Part of a small language model's weights: rotary positions.
Each number is 128 + 32 x the weight over the matrix's rms, rounded and kept within 0 to 255. Layers, rows and columns count from 0.

# layer 2 MLP down (transposed), 1792x448, rms 0.136, rows 1743-1773, columns 0-111
[[219  83 112  95 113 138 124 136  62 161 118 156  89 102  36  78 152 111 116 136 113 138 193 139 114  79 141  89 165 182 186 151 132  87 117  86 132 107  88  98 107 105  96 121 127 170 139 130 138 117 173 135 105 150 115 165 151 109 117  79 158 128  95 105  84  97 121  94 166 126  95 138 137 127  85 133 126 146 145 190 137 138  48 164 155 155 125 192 178 164 173 108 158 141 176 168 163 148 169  61 128 150 109 140 133 107 130 102 223 126 146 158]
 [157 136 102 150 149 143 125 117 161 116 162 136 156 162 126 201 152 161 128 180  65 131 124 147 156 141 141 111 101  95 119  98 126 125 185 139 111 100 101 164 157 115 122 170 120  94 115 112 157 134 103 185 143 155 142  83 141 103 107 122 110 150 132 160  87 100 104 112 110 128 148  45 118 146 160 175 142  57  63  96 160 157 102  58  94 103 116 174  74 161 178 126 193 130 136 123 102 108 101 105 163 135  78 113 110 135 129 153 190 155  82 129]
 [140 144 130 190 159 194 103  95 161 118 107 111  89 135 148  89 179  64 195  92 130 150 133 180 142  93  95 143 154 121 190 208 150 129 134 113 122  64 164 102 137  89 159  50 169 168 114  96 152 104 109 160 161 111 138 147  96 127 110 152 150 144  99 143 104 219 118 131  82 122  67 104  73 124 125 232  86 143 107 159  89 141 145 120 154 165 108 126 126 137  46 180 145 187 136  97 151 165 131 156 103 107  81  99 178 132  98 146  68  80 153 159]
 [161 131 124 122 156 155 188 118 133 126 137  85 136  69 114 146 124 151 113 108 145 119  99 115 175 140  75 146 110 110 177 132  81 124 138 175 106  89 149 157 171  87 117  82  89 183  95 177  90 110  75 150 129 129 131  81  81 130  64 158 130 174 107  50  74  86 147  94 101 169 109  76 162  77  96 154 185 137 104 122 145 185 156 125 159  88 164 120 145 124 135 171 107 160  59 146 163 137  95 144 187 186 141 150 116  75 186 103 127 166 133 173]
 [ 88 192 137 117 151 119 128 115 135  55 132 135 138  94 149 160  79 155 116 102 155 124 107 117 191 141  99  55 123 109 141 153 136  91 178 140 147 148  78 167 127 187  58 110 101 177 205 220 121 111  92 117 106 137 191 126 158 119  95  96 176 183 170 138 112 117 156 104  85 114  52 145 130 143  66 141 158 126 107  64 106 146 118 105 163 116  78  89 149 105  86 107 224 151 204 100 108 137 132 129 169 173 110 112  75 132 114  92  46  96 112 143]
 [123  87 106 132 111 123  94  52 106  86  92 164 154 234  37 147 162  96  87 121 174 101 136 155 114 124 112 127 134 167 128  43 121 159 160 115 155 124 110 118 136 138 156 101 216  49 124 112 122 139  88  90 160 150 127  53 139 177 171 110 151 180 137  67 125 167 130 116 222  87 178 121  92 127 115 147 164  90 106 103 204  71  79 109 128 125 130 127 176 149  97 109 127  94 136 191 132 174 190 131 175 117  79 126 136 123 135 143 137 130 158 113]
 [100 129 113 156  68 106 153 104  87 168 181 151 106 155 168 143  86 100  77 144 125 142 118 149  86 167 140 164 141  98 123 129 107 133 136 161 128 128 167 127 125 141 176 121  70 136 116 142 105 130 136 145 154 118 116  86 118 100 116 123 129  91 148 131  86 165 103 104  85 113 150  96 123 123 113 136 153  88 101 136 160  89 107 125 113 132 165 120  86 148 114 139 151  65 109  88 146 121 119 149  94 175 112 179 100 115 143 100 149 110 169 136]
 [124 114 100  93 158 124 138 100 140 161 169 117 161 137 160 113 192 114 122 122 181 116 136 157 121 162 106 137 115 162 115 118 179 132 126 155 178 163 109 194 115 112 147 195 139 168 199 140  80 115 111 158 128  79 126 108 175 145 174 138 156 158 122 139 204 113 193 157 154 128 120 151 127 155 137  94 142 140  73 133  89 109 115 186 121 200 139 143 101  84 150 108 164 159 164 138 156  71 142  40  85 109 141 102 172 134 155  95 159  99 137 114]
 [182 135 117 157  85 147 109 109 137 204 130  37  86 162 106 150 131 136 160 144 155 142  84 148 109 157  96 104 140 127 135 111 162 130 123 189 135 159 145 130 145 119 120  79 172 122  98 162 133 172  87 113 139 175 121  93 148 149 169  58 164  88 113 159 139 126 114 211 124 158 126  98 181 113 141 154 115 130 122 120  75 163 168 139 112  91 125 127 126 141  91 169  91 104  60 145 149  62 232 144 121 158  94 133 157 117 122 105 128 101 121 140]
 [104  57 126  76 121 132 153 169 117 138 116 111  99 185 169 210  98 132 127 152 153 176 113 139 161 111 184 128 144 148 130 129 150 108 129 138 107 103 138  86 125 199 179 141 143 174 129 159 135 106 126 115 114 130 124 129 147 155  88  99 178 139 120 108  90 137 133 141 127 162 125  77  97 185 143 136 177 129  84 122 121 137 131 137  96 153 160 139 160  98 123 106 134 166 176 149 135  95 152 121 153 167 147 132  95  58  88 160 123  75 150 125]
 [130 109 163 175 127 189 123 198 146 145 152 142 124 133 103 109 125 112 168 112 144  82 101 140 200 119 156 142 194 134  76 127 129 180 101 126 169 121 149 135 132 248 124 118 169 177  86 136  89  90 178  63 111 170 198  94 160 123  72 116 125 180  68 122 118 121 168 114 155 122 172 153 146 181 173 189 121  60  57 113 165  84 121 172 134 103 195  92 108 137 131 109 122 125 145  97 106  74 161 116 175 139  96  64 177 158 120  66  67 169 101  60]
 [150  93 127 155 128 115 130  85 143 125 166 110 144 108 129 154 106  98 177 133  98 105 149 143  98 203 120 177  79  86 149 121 121 112  42 119 144 135  85 140 104 136  74 106 135 168  81  88 149 127 108 147 124 164  49  81  80 124 146 143 120  48 145  86 100 117  99 153 100 129 111 134 138  70 128 212  65 125 116 163 159 150 146  95 181  59  94 144 131 164  97 191 166 166 126 192 161 128 159 137 164 141 107 155 125 180 125 134 124  98 148  83]
 [178 180 136 145 105 127 154 141 103 126  77 161 116 174 145 137 128 131  65 156 173 100 120 158 145 140 111 100 130 122  96 124 110  80 122 126 121 143 190 116  74 155 149 121 153 136 101 189 109 120 154 135 118 125  77 147 107 111 131 137  42 147 113 187 130 112 155  98  96 115  98 146  99 155 125 130  85 137  63 122 124 121  83  96 117 170 154 120 119 141 117  71 120  93 112  92 152 144  80 128 193 162 119  89 122 122 148  94 143 164 106 123]
 [171 178 151 124 145  98 164 114 160 135 100 124  79 143 133 103 131 143 173 162 104  89  96 112  63 111 164 117  84 112 146 108 178 122 104  35  75 120 182 108 132 174 134 125 103 143 152 122 170  59 188 166  72 143 126 138 142  91 149  84  94 124 117 169  64 108 101 132 112 155 123 102 122 159 130 121 149 143 154 103 144 133 124 167 156 142  86 124 136 102  91 106 122  78 156 164 154 117 101 134 103  67 197 177 157 116  74 137 101 128 117 120]
 [ 92  98 170 143 102 128 133 175 104 156 133 169 126  75 150 118  91 107  92  58 153 149  86  88 108 119 142 133 102 164 165 116 115 131 150  87 140 131 141 139 149 152 136 194 137 134 147 149  90 137 173 187  85 118 161 102 116 123 117 124 110 131 178 203 141 113 139 126 159 144 141  92 121 109  96 131 126 178 160 165 114 120 110 104  97  84 157 100 171 140  78 175  64 189 146  95 112  81 171 131 135 153 113  83 127 118 101 106 107 154 112  91]
 [147 155  97  70  91  97 189 150 143 157  90 124 112 146 143 130 125 153 129 152 135 137 129 116 124 171 120 103 148 160  72 187 137 119  98 147 121  91 151 123  61 125  98 177 132  90 146  82  99 111  99 143 144 155 137 132 118 139  44 101 147 173 103 105  78 123 156 215 131 110 172 115 190 154 153 131 104  94 102 133  89 115 109  95 156  51 184 119 170 126 155  96 124 140 128 158 108 164 130  75 101 167 177 169 135 124 114 117 177  69  92 107]
 [135  88 157 154 116 116 142 167  81 156 106 111 171 115 150 114 156 140 118  98  94 173  94  82 110 186 110 109 105 132  98 135 121 152 153 150 127 153 115 131  94  93 121 112 145 125 117 170 159 139 149 147 179 127 145 144 140 192 131 152  92 100  84 121 172 154 143 122 147 123 127  85 162 152 117 110 123 139 109  93  74 118 128 143  86 146 174 162 131 106 116 140 147  56 162 168 157 135  94 131  88 164 124 110 140 107 141  94  86 129 104 150]
 [129 114 116 145 110 122  95 143 122 200 114 122 148 112 128 133 163 148 128 128 164  97 132 143  67 107 141 112 168 139 139 170 156 142 137 116  92 135 108 103 120  80 148 102  88 151 150 143 142 139 116 120 177 146 111 115  95 144 156 145  74 174  79 120 130 106 196 128 119  74 235 167  96  86 125 107 131 186  82  98 117 118 119 109 188 103 156  90 112 176  98 160 203  61 148  86 178  83  68  95 124 107 171 154 107 141 143 126 154 175 200 143]
 [184  73 114 120 100 125 140 128 122  86 108 106  94 184 134 113 115 129  97 116 151 142 125 124 122 166 148 130 101 123 100 150 103 152 172 132 177 127 143 107 129 155 148  73  84 158 123 164 100 147 123 136 152 115 135 109 148  91 109 183 146 115 123 142  93 131 100 132 161 126 144 126  99  82 166 116 144 193  99 156 121 159  83  60 122  99  98 128 154  69  99 126  76  79 170  91  93 130 134  94 146 103  83 110 139  93 121 120 139  89 139 180]
 [ 96 141 100 147  78  89  94 136 165 108 142 126 117  88 138 123 124 117 157 132 163 127 120 116  81  99  75 127 104 120 182 142 139 134 139 176  76 154 111 163 147 125 139 150 145 134 145 141 155 114 137 104 177 133 177 136 108  68 146  92 119  98 169 128 124 123 115 158 187 102 164 117 202 182  79 158  96 149 114 135 137  60 105 101 127 120  75 140  73 164 151 166 173 163 114  94 159 111  80 175 151 144 126 144 137 147 142 137 144 159 103 151]
 [148 137 116 132  91 127 135  98 183 146  90  95 157 139 120 120 122 139 161 126 136  76 183 112 143 118 131 122 167 206 110 170 160 111 118 136 199 144 138 148 100 172 159  98 114 110 128 176 123  94 154 108 157 148 136 154 133 131 151 125 197 133 115 153 119 108 133 112  93  97 118 132  91 149 117 129 195 125 140 149 133 126  88 158  97 115  72 147 136 122 124 173 114 144 135 177 133 119 165  94 102 155 126 122 125 120 120 114 180  86  61  89]
 [100  95 124 157 131 135 166 105  94 146 155 180 151 157 110 189 108 188  83 139 117 178 131 138 109 140  87 126 161 154 117  97 103  99 119 140 146  99 138 155 116  96 171  67 150 122 100  72 125 162  96 113 169 136 157 118 153  95 169 163 163 116 121 142 177 120 116 153 114  64 114 166 103 136  93 120 160 141  91 136 167 159 147 123 102 138  99 109  94 130 142  95 101 178 144 152 160 106 141 134 124 125 122  52 108 125 141 114  94 134 151 189]
 [142  85 130  96 200 119 113 123 121 151 109  94 118 131 111 153 102 117 189  69 135 118 129 135 161 133 140 163 140 131 112 112 144  97 115 111 140 125 116 118  68 133 134 103 186 123  84 123 118 150  89 101 166 152 161 120 122 150 167 108 155 190 115 108  83 117  89 182 131 121 107  56  85 149  89 176 110 175  80 142  88 145 124 165 117 186  46  85 121  95 134 111 111 109 149 132 121 178 130 105  89 188 108 129 104 156 141 119  82 164  85 130]
 [166 144  96 165 180 154  67 115  62 181 103  63 121 131  67 119 158 167 104 123 143 181 151 121  95  97 116 132 174 125 110 187 159 193  80 158 125 136 132 122 156  79 172 125 146  56  52 111 111 131 115 140 130 113 128 127  95 109 114 102 137  90  76 126  91 148  97 160 121  65 172  87 139 169 105 149 139 142  80  67 122 187  76 121  83 133  60 120  79 144 101 120 196 121 138  85 172 118 115 111 129 128 119 111 140 183 119 123 168 111 129 130]
 [158 105 164 157 172 153 127 105  86  83 138 131 168 123 123 151  75 169 105  69 137 159 140 117 119 133 100 141 169 109 140 103 138 152 107 122  97 114 146 129  48 168 122 123 153  56  87 132 119 139 131 105 162 170 197  87 129 193 150 172 160 162  77 109 141 136 157 124 144 121 143 111  83 157 127 138 133 105  84  60 195 173 135  84  82 197 129 125 129 127 125 166 141 160 130  86 148 143 114 213 160 172 129 128  65 125  77 223 113  96  75 146]
 [164 114 103 109 122 172 163  59 128 120 143 183 158 151 187 140 127 131 141 125 120 161 166 105 117 151 100 135 176 177 166 143 132 126 136 139 118  79 164 167 165 128 137 141 134 136 127 146 169 126  97 160 130 133 165  72 171 153 115 112 190 135 112 204  93 153 150 115 152 199 144 120 146 110 124 105 165 139  79  53  70 127 108  51 121 145 195 127 184 150 124 163  70 172 152 173 124 124 108  80  70 121 155 119 109 176 134 119 125  71 149 127]
 [151 104 102 139 128 158 143 103 120 163 137 190 140 134 158 145 165  76 115 144 137 158 109  72  91 127 172 166 114 101 141 113 141 125 148 170  96 140 120  76 196 129 119 116 202 119 164 121 160  89 139 103  87 119 137 188 155 202 149 127  77 138 139 155  62 134 117  84  96 153 177 119 126 140 114 145 191 166 127 137 132 160 109 114 152  88 149 116 174 146 109 117  83 119 101 149 164  80  99 108 149 169 176  81 154  82 102 132 135 139 108 140]
 [122 140 103  83  90  69 140  91 142 161 163 156 179 157 131 204 123 111  69 130 129 114  88 151 127  51 102  83 145 129  88 107 121  64 128 186  84 135  99  95 130 119 109 147 161 154 109 120 117 109 116 111  53 152 193 142 164 126  67 101 126 156 121 115 160 152  77 105 112 132 162 101  93 167 115 114 106 133 110  61 145 123 106 143 127 108 121 109 155 112  87  88 169 141 117 116  66 143 133 111 143 112 152 158  83 121 178 130 157 114 115 151]
 [134 116 173 115 153 131 165  35 138  75 144 135 128 180 167 118 137 107 168 134 100 111 209 154 161  93 176 136 182 111 134 163 131  98 124 175 156 132 127 132 117  97 152 147 155 167 110 144 170 101  94 119 110  66 107  98 177 122 142 111 113  75 166 151 193 187 162 144 133 131 157  98 144 140 155  98 153 116 140  37 109  84  49 135  99 198 120 121  83 152 170 104 134 112 181 140  99 157 107 133 137 176  94 129 138  66 136 104 121 148 176 153]
 [117 114 151 184  64 116 158 138 127 104 101 182 109 124 170 226  91 194  99 173 137 169 134 171 108 132 150 156 156 159  50 132 140 165 124 177 133  43 172 161 194 153 159 138 119 102 168  80 106 132 151 155 124  88 133 129 149 130 148  80  69 130 104 135 161 137 147 131 141 102 139 169 123 111 205 157 142 135 146 133 130 168 131 141 109 122 140 180 116 132 109 166  80 120 183 185 104  22 117  53 206  97  80 182  94 148 199 147 159 132  83 118]
 [160 130  95 135 113  86 123 117 124 113 114 158 116 141 159  90 137  86 142 101 134 189  91 119  94 147 174  56 124 133 144 140 127 171 140  91 151 108 113 180 177 155 156 157 176 200 141  97 119 142 134 123 130 116 158 137  83 101 123  82 167 173 166 101 139  90 114 134 139  94  97 131 145  88 168 105 159 121 141  65 133 145 145 158 110  87 129  94 181  85 150 105 160 179  79 142 137 122 125 113 153 125 144 148 101 185 154 138  85  89 146 124]]
# layer 2 MLP up, 1792x448, rms 0.167, rows 1744-1774, columns 0-111
[[132 113 162 126  71 133 129 178 155 148  51 113  86  76 115 125  93 141 108 166 144 115 149 190 108 173  85 195 108  99 108  72 102 106 161  90 115 115 178 144 126 146  94 108 145  85 112  90 109 132 157 123 142 144  94 133 115 135 133  75 122 139 151 157 133 156  98  91  86  95 145 191 110 133 139 150 131 155 150 157 143 148 157 164 129  64  72 157 182 155 130 116 113 193 178  77 152 150 114 125 173 128 160 144  74 113 151 127 150 158 106 138]
 [152 129 106 200 152 134 158 170 142 114 111 120 151 114  99 165 126 208 130 178 179 154 147 143 116  76  87 140 134 103 165 146 107 113 130  94 109 225 110 113 191  95 105 126 143 112 107 129 126 151 106 102 163 104  87 142 151 154  86  93 129 147 147 162 137 169  39 136 152 142  64 148 151 128 167  70 114  98 117 127 181 138  99 133  96 179  99 171 142 127 178 218 118 112  68 117 167 172 118 150  95 104 128 162 180 109 151 145 115 134  95 108]
 [100 122 118 138 120 198 126  88 123  94 127 158  52 139  94  75  99 125 113 104 179 103 114 109  95 135 129 147  94 144 142  96 114 235 109 145 162 198 118 158 126 107 169  68 129  95 111 114  51 160 147 138 147 146 123 146 124 177  68 222 152  53 100  66 128 145 180 104 160 109  75 128 117 139 161  88 109 108 123 129 116 182 144 158 201  84 127 161 114 150 138 141 143 144 143 122 154 120 124 122 155 119 119  72  97 153  79 145 184 146 163 157]
 [ 77 104  81 131 153  99 127 103  67 126 104 151  85 114 144 111  79  90 123 126 140 166 124 119 182 191 125 123 118 112 165 103  92 121 166 100 129 160 105 154 115 133 119 142 114 106 152  97 155 113 135 144 134 155  96  82 119  87 127  88 151 161 142 121  95 130 172 125  83  92 139 137 155 116 133 120 160 132 132 123  91  99 126 155 133 109  63 125  75 143 121 166 123 172 148 147 131  82 174 100 149 144 124 154 138 148 137 178 130  81 132 146]
 [102 145  82 119  83 144  52  98 114  76 148 189 129 183 154 170 107 129  99 121 135 119 131 135  96 124 118 131 138 147 198 157 116  89 171 188 136 179  97 132 127 139 185  99 219 103 118 101  91 102 140 103 109 153 127  75 109 179 162  93 180 178 110 115  96  77 143 116 144 112 143 143 165  73  98 138  77  94 143 101 202  55 106 132 116  62 175 118 139 133 143 146  99  81  52 120 149 117 105  84 107 153 117 108 148 198 116 195 108 106 154 167]
 [192 153 127  83 155 170 196 129 156 130 100 126 164 115  82 123 114  95 119 131 119 152 152 164 159 114 184  93 103 135 154 108 125 130 182 163 100  50 131  95 140 150 132 151  80 190 118  91 129  87 163 129 109 119 169 198 126 152 182 136 110 118 102 149 141 112 112 118 145 117 148 145 122 133 120 104 153  94 164  91 117  17 130 165 104 154 151 157 171  84 150 182 139 141 109 134  90 160 110 163 112 104 119  62 152 128 133 113 116  66 162 132]
 [123  70 113  89 117 155 143 131 148 137 136  77 140 131 143 105 125 132  78 144 159 161 130 143 167 156 142 137  91  90 118  75 174 144 168  99 128 109 150 168 204  71 197 133 153 144 118 158  65 155 160 163 145 140 119 142 101 140  91 126 153 136  80 122 152 108  93 132 139 135 108 159 160 128  70 134 153 174  89 173 129 159  95 132 111 133 104 164  99 103  96  92 131 154 131 141 141 148 150 158 121 160 144 118 155 163 176 175 219  91 135 158]
 [173 104 123  88 154 175 118 183 152 176 122 169 141 112 119 177 111 129 160 160 117 130 193  96 133 104 168 165 105 151 158 163 132 118 149 111 122 139 163 128  99 105 151  91 140 126 148 118 153 125  66 195  82 107 161 113 100 146  96 104 142 129 123 139 148 122 108 169 155 171 146 144 128 129 113  77 119 115  89 118 133 149 131 165 110 165 141 141 114 183 100 123 104 116  68 115  90  79 136 166 101 109 116 157 170  98 133 102 153 139 107 116]
 [ 97 152 163 144 126 120  44 126  97 145 159 130  58  87 117 101 167 152 120  69 121 102 136 137 112 159 125 166 155 119 128 176 131  52 122 123 142 151 152 122 127 163  94 168 141  79 163 119  87 130 120 173  73 129 168 151 161 123 166 153  76 177 118 156 122 106  63 142  82 173 119 155 112  81 131 126 100 151 168 174 131 119 153  97 209  83  98 153  87 147 115 143 141  76  75 126 159 161 127 122 147 109  56  93  94 153 113 129 126 138 120 157]
 [120 170  65  52 109 121 146 187 156 163 149 100  76 147  91 157 152 117 122 138 174  79 135 164  55 112 116 137 190  76 120 196 136 157  97 146  94  84 133 135  89 145 161 115 176 120  84 206 131  92 127  84  72 124 138 123 141 177 111 150 117 168 138 166 126 153  77 102  76 106 144 117 164 115 151 163 150 142 134 151 123 148 154 137 109  88 116 147 123 110 142 128 157 165 190 134 151 145 133 155 108 117 133 100 106 156 129 127 165 188 124 153]
 [143 133 118 154 143 137  77 111 109  98 167 125 151 147 108 121  98 157 126 122 144 143 185 163 173 153 120 118 136 151 134 132 158 107  82 137 165 130  68  44 128 167  97  95  87 149 112 161 129 171 114  67 141 149 148 128 152 146 109 157  74  92 116  75 120 128 143 153 161 127 150 152 150 128 141 183 162 132 123 102 122 135 127  94  91  91 108 179 121 129 166 142 104 136 143 104 162 112 145 116 112 133 203 169 105 149 174 144 148  70 107  88]
 [144 151  87  72 126 175 147 110 182  96  95 115 176 105 162 102  89 154 153 136 178 136 143 143  82 135 102 117 147 153  91  64 119 111  64  79 158 128 172 137  55 136 125 181 187 161 144 152 155  86 149  51 109 169 102 119 157 129 113 126  86 141 154 150 106 127 164  89  97 138 133 149 173 103 134 136 134 151 153 144 118 146 177 118 152 106 112 130 161 147 126  74  70 160 147 121  99 127 154 151 152 158 129  94  97 134 157 100 129 153 109 143]
 [148  88 103 152  85 126 124 148 134 153 138 151 152 131 138 155 139 156 130  81 120 151 142  79 106 160 130 129 123 127 127 103 121 147  76 119 163  42 163 147 139 178 132 112  88 113 121 106 108 110  89 152 122 178 109 120 105  84 175 131 166 153  98 138 136 198 118 176  98 145 121 123  96  61 168  84  93  99 125 113 123 129 154 175 136 143 133 147 111 100 103 174 138 144  97  89 104 170 161 142  93 166  97 153 162 100 124  86  64 190 131 143]
 [ 95 119 109  92 169 129 137 116 111 165 170 145 114 100 103 102  81 128 142 141 133 160 133 124  96  75 101 139 122 142 174 106 137 142 153 105  90 118 140  93 161  86 178 132 142  58 115 142 140 116  99 171 157 131 138 100 135 158  91 178 123 136  72 141  59 182 117 160 102 114 148 150 150  99 173  80 143 141 107 139  68 143  66  34 104  94  61 123 150 173 159 150 180  78 152 112 171 112 107 157 150 111 171 143 172 134 197 139 122 166 152  86]
 [130 158 102  84 172 143 101 133 195  94 160  70 146 128 185 162 145 101 134 180  77 172 114 140 128 198 137 100 127 177  69 128 150 113  71 171 176  58 153 104 121 104 155 133 181 123 103 123 124 143 123 170 120 124 151 123 118 124 171  90 131 145 160  90 122 138 171 106 151 120  73 139 131 161 177 176  90 134 166 143 141 138 168  60 123 140 158 126 172  84 169 133 123 122 145 177  57  60 165 188 124 126 139 119 123 104  86  83 123 184 141 122]
 [ 97 132 172 173 188 166 201 165 112 160 134 121 183  96 110 105 162 117  99 156 220 136 136 106  95 144 134 120 159 124  90  50 114 161 131 138 121 109  44 105 136 117 109 118 141 160 135 147 110  89 129 121 138 106 178 151 130 157 101 101 128 103  85 144 194 136 139 138  63 128 103  96 106 126 115 147 158 160  90 126 137  83 134 152  97 144 131 159 109 209 184 100 153 135 136 218 113 144 126 101 112 164 126 120 134  70 172 101 133  90 115 157]
 [179 145 135 119 119 110  67 145 165 161 181 117 167 107 106 168 100  33 144 160 159  79 137 129 113 121  75  86 109 120 106 152 134  98 153 145 178 138 146 153 115  91 164 215 110 112 122 116 160 137 141  93 128  96 145 144 112  83 146 147 117 143 179 111 148 131 137  99 166 141 168 214 187 111 150 219 177 156 148 106 137 113  75 115 198 135  95 143 166 131 156 108 126  84 116 122 100 173  88 153  82 130 159 142  61  91 116  95 113 109 132 125]
 [108 192 136 157 136 102 129 172  63 122 174 154 129 111 106 127 137 156  98 126 149 123 121 124 169 141 129 137 112 178 169 101  86 119 181  97 126 121 156  68 120  71 192 120  64 117 112 114  93 189 109 119 131 113 140 114 112 124 126 142 103 139 147 185  94 144 139 140 124 148 148 116 148  58  96 115 159  94 109  87 189 138 119  91 108 114 126 112 106 132 145 156 165 125 113  81  74 168  70  73 147 181 146 119  97 117 126 138 109 108 127 104]
 [151 158 100 154  94 166 108 134 109 125 119 109 158 166 137 134 119 176  78 130 156 141 102 108 129 135 116 136 148 137 119 147  95 172 170 108 181 146 134 132 114 118 170 195 153 121 117  99 153 107 115 128 199 111 133 122 138 178 100 111 133  82 149 142 125 168 130  88 119 148 195  79 102 158  98 116  99  87 118 163 101 101 154  99 141 154 107 133 210 161 171  93 136 123  84 111  73 128 154 127 133 194 158 120  71 144  90  87 134 151 175  59]
 [ 68  99 153 172 133 131 184 100 142 100 151 121 112  96 148 114 145 124  93 106 133 118 154 152 156 121 110 161 132  95 179  42 127 158 190 102 174 140  90 146  92 118 201 120  85 140 116 154 110 111  98 169 149 145 117 108 122 111 156 142 127 104 130 140 146 103  92 135 136 148 129 145 175  74 146 162 105 139 115  90 132 149 132  96 152 105 113 113 125 106 162 111 171  54 118 116 119 170  71  90 160  91  34  75 107 125 157 129 146  85 111 182]
 [165 124 102 113 117 138 135 132 184 127  99 103 132 128 154 172 127 141  96 110  78  86  80 170 139 124 118 176 150  74  63 162 182 181  92 135 123 140 167 124  99 131 157 101  97  77 108 141 124 140 132 144  87 175 134 151 141 119 124 117 140  78 140 131 103 156  90 104 215 117 138 117 179 154 106 186 172 155 115 130  88  98 129 153 135  70 143 157 141 100 117  88 139 117 133 128 120 141 105  64 132 112 116 147 131 135 126 157 164 163 148 119]
 [105  88 101 112 133  59 186 139 110  51  96 120 176 107 108 134 127 190  84 153 107 103 162  65 132 106  90 173 137  84 161 179  66 132  98 142 127 174 121  97 121 126 143 213 147 124 121 158  99 149 115 121 132 111 143 107 109 160 113 165  97  95  88 149 156  99  93 104 168 158 119 143 117 170 146  76 196  84 157 181 107 177 158 169 132 119 155 111 132 107 131 176 100 100 120 145 155 141 100  85 108 133 145 125  88 118  87 178  69  60 124 158]
 [ 96 173 184 127  96 149  65 186 144 185 137 110  75 135 174 109  76 112 106 122 141 124 182  87 134  87 106 163 150 139 109 105 116 103 102 141 147 143  95  85 158  70 121 138 119 117  72 145 122 115  79 127 131  92 125 147 151 127 152 111 117 107 100 137 131 183  58 158 123  90 118 120 108 158 119 147 120  83  57  96 106 128  76  91 107 153 115 120 130 142 182 132 191 159  84  95 105  87 167 156 120 119  98 116 159 163 181 148 161 136 139 193]
 [147 107 134 147 108 120 136 116 109 160 155 125 129 170 134 127 116  90 103  90 145 106 180 116 126  99 182 145 181 134 135 128 145 114 114 146 135 168 177 111 102 130 147 196 133  85 116 101 143  78 124  60 146 191 160 106 137 153 159 135 142  77  79 112  64 101 153  99 147 141 127 130 158 119  76 126 165  94  91  74  99 141 144 127 177 138 140  55 176 116 136 134  83 125 159  92 148  81 145 147 171  73  95  85  65 161 117 190 150 126  51 117]
 [160 103  97 101 161 156  87 145 170 125 136 145 225 202 169 116 106 134 146 139 199  83 159 127 187  71  64 107 168 134 113 129  69 156 103  95  85 114 115 150 114 106  84 154 145 131 111 151 175 157  58 159 102 111 100 127 114 135 119  47 155  62 125 150 151 130 158 121 148 141 105 198 100 134 169 107 148 140 126 141 143 212 111 149 114  73 144 104 147 153 124 146 126 110 152 117 183 116  83  55 164 197 148 130 126 134 121  92 123 135  99 144]
 [136 106 126 164 143 144 171 138  85 113 161 192 140  78 124 152 153 158  77  64 146 149 119 122 113 170 185 145 138 122 124 133 158 142 145 183 170  89  86 135 123 184 165  86 165 106 179  97  73 162 160 111 126 112  94  73 103 189 105 128 109 134 121 183 136 156 190 135 143  99 123 125 128 143  95 160 182 159  57 117 150  94 106 212 123 110 128  97 157 131 156 110  88 124  89 140 177  91 108 148 154 199 196 128 105  93 148  65  83 153  99 154]
 [134  81 177 122 131 126  52 131 123  81  91 105 110 134 110 111 121 133 146 143 145  77 176 127 130 128  81 124 158 143 130 128 118 163 124 128  93 166 136 171 127  85 110 137  58  70 159 104 120 161 113 120 130 103 147 132 158 204 135 106  92 121 169  74 120  76 115 118 115 141 120  99 141 147 177  98 116 120  91  69 206 140 132 165 102 163 136 118 142 132 122 114 129 143 135 143 120  93 172 163 152 108 117 161  52 133 113 129 104  98 185 156]
 [103 155 150 164 132 161  89 101  52 145 107 107 136 131 214  77 120  97 138  67 161 137 119 109 136 152 127  93 140 123 175 142 157 133  98 171 118 127 139 110  68 132 125 209  32 153 165 170 111 157  83 106 124  98 116  82 163 150 119 177 159  88 156 112 168 133 148 182 149  76 152 116 128 137 107  84 146 172  82 141 138 139  47 133  68 167 156 206  86 112 138  98  91 159 150 140  81 182 104 142  60 118 148  93  99  97 153 111 172 151 239 114]
 [169 161 118 178  84 138 128 162 142 162  86 133  92 133 112 135 116 172 131 145  86 126 122 157 124  85 157 123  93 149  14 211 137  89 105 138 186  31 137 151 112 120 129 130 137 111 126  82  83 151  94 164 130  82 102  62 100 125  93 119  87 109 117 134 155 148 157  78  96 144 105 140 118 149 159 126 125 146 120 116 106 134 131 115 132 163 190 200 188 123 123 142 108 122 112 161  70  42 155 156 110 127 118 205 151 150 131 144 177 166 145 108]
 [112  90  69 172 160  96 133  74 109 112 193  78  91 203 117 155 114  42  72 152 142 165 161 115 151 155 115 121 174 163 150 187 106  89 174 146 134 167 120 177  69  65 116  84 193  51  80 127 119  80 112 132 146 118 140 102  52 105 129  63 150 110 157 110 132  78 141  85 107  94 145 157 188 157 158 140 144 145 178 100 171 107 122  66 112 132 132 111  57 127 122  92 123 121 102 124 124 164 162 132 159 174 135 153 112 148 100 165  53  80 129 116]
 [ 88 170 154 112 168 128 140 148 108 156 162 108 102 174 113  84 136 122 151  97 131  99 131 129 163 133 155 100 178 108  91  88 157 138 134  92 178  82 112  55 126 108 159 106 138 113 123 116 140 139 159 109 167 138 139 153  66 111 145  97 105  88  88 120 121 210 112 192 174 114  96 123 151 111  63 168  99 101 120 175 166 175 123 162 138 135 170 120 112  83  65  82 175  91 122 104  98  83 135  16 184 100 127 186 125 156  83  42 170 120 126 100]]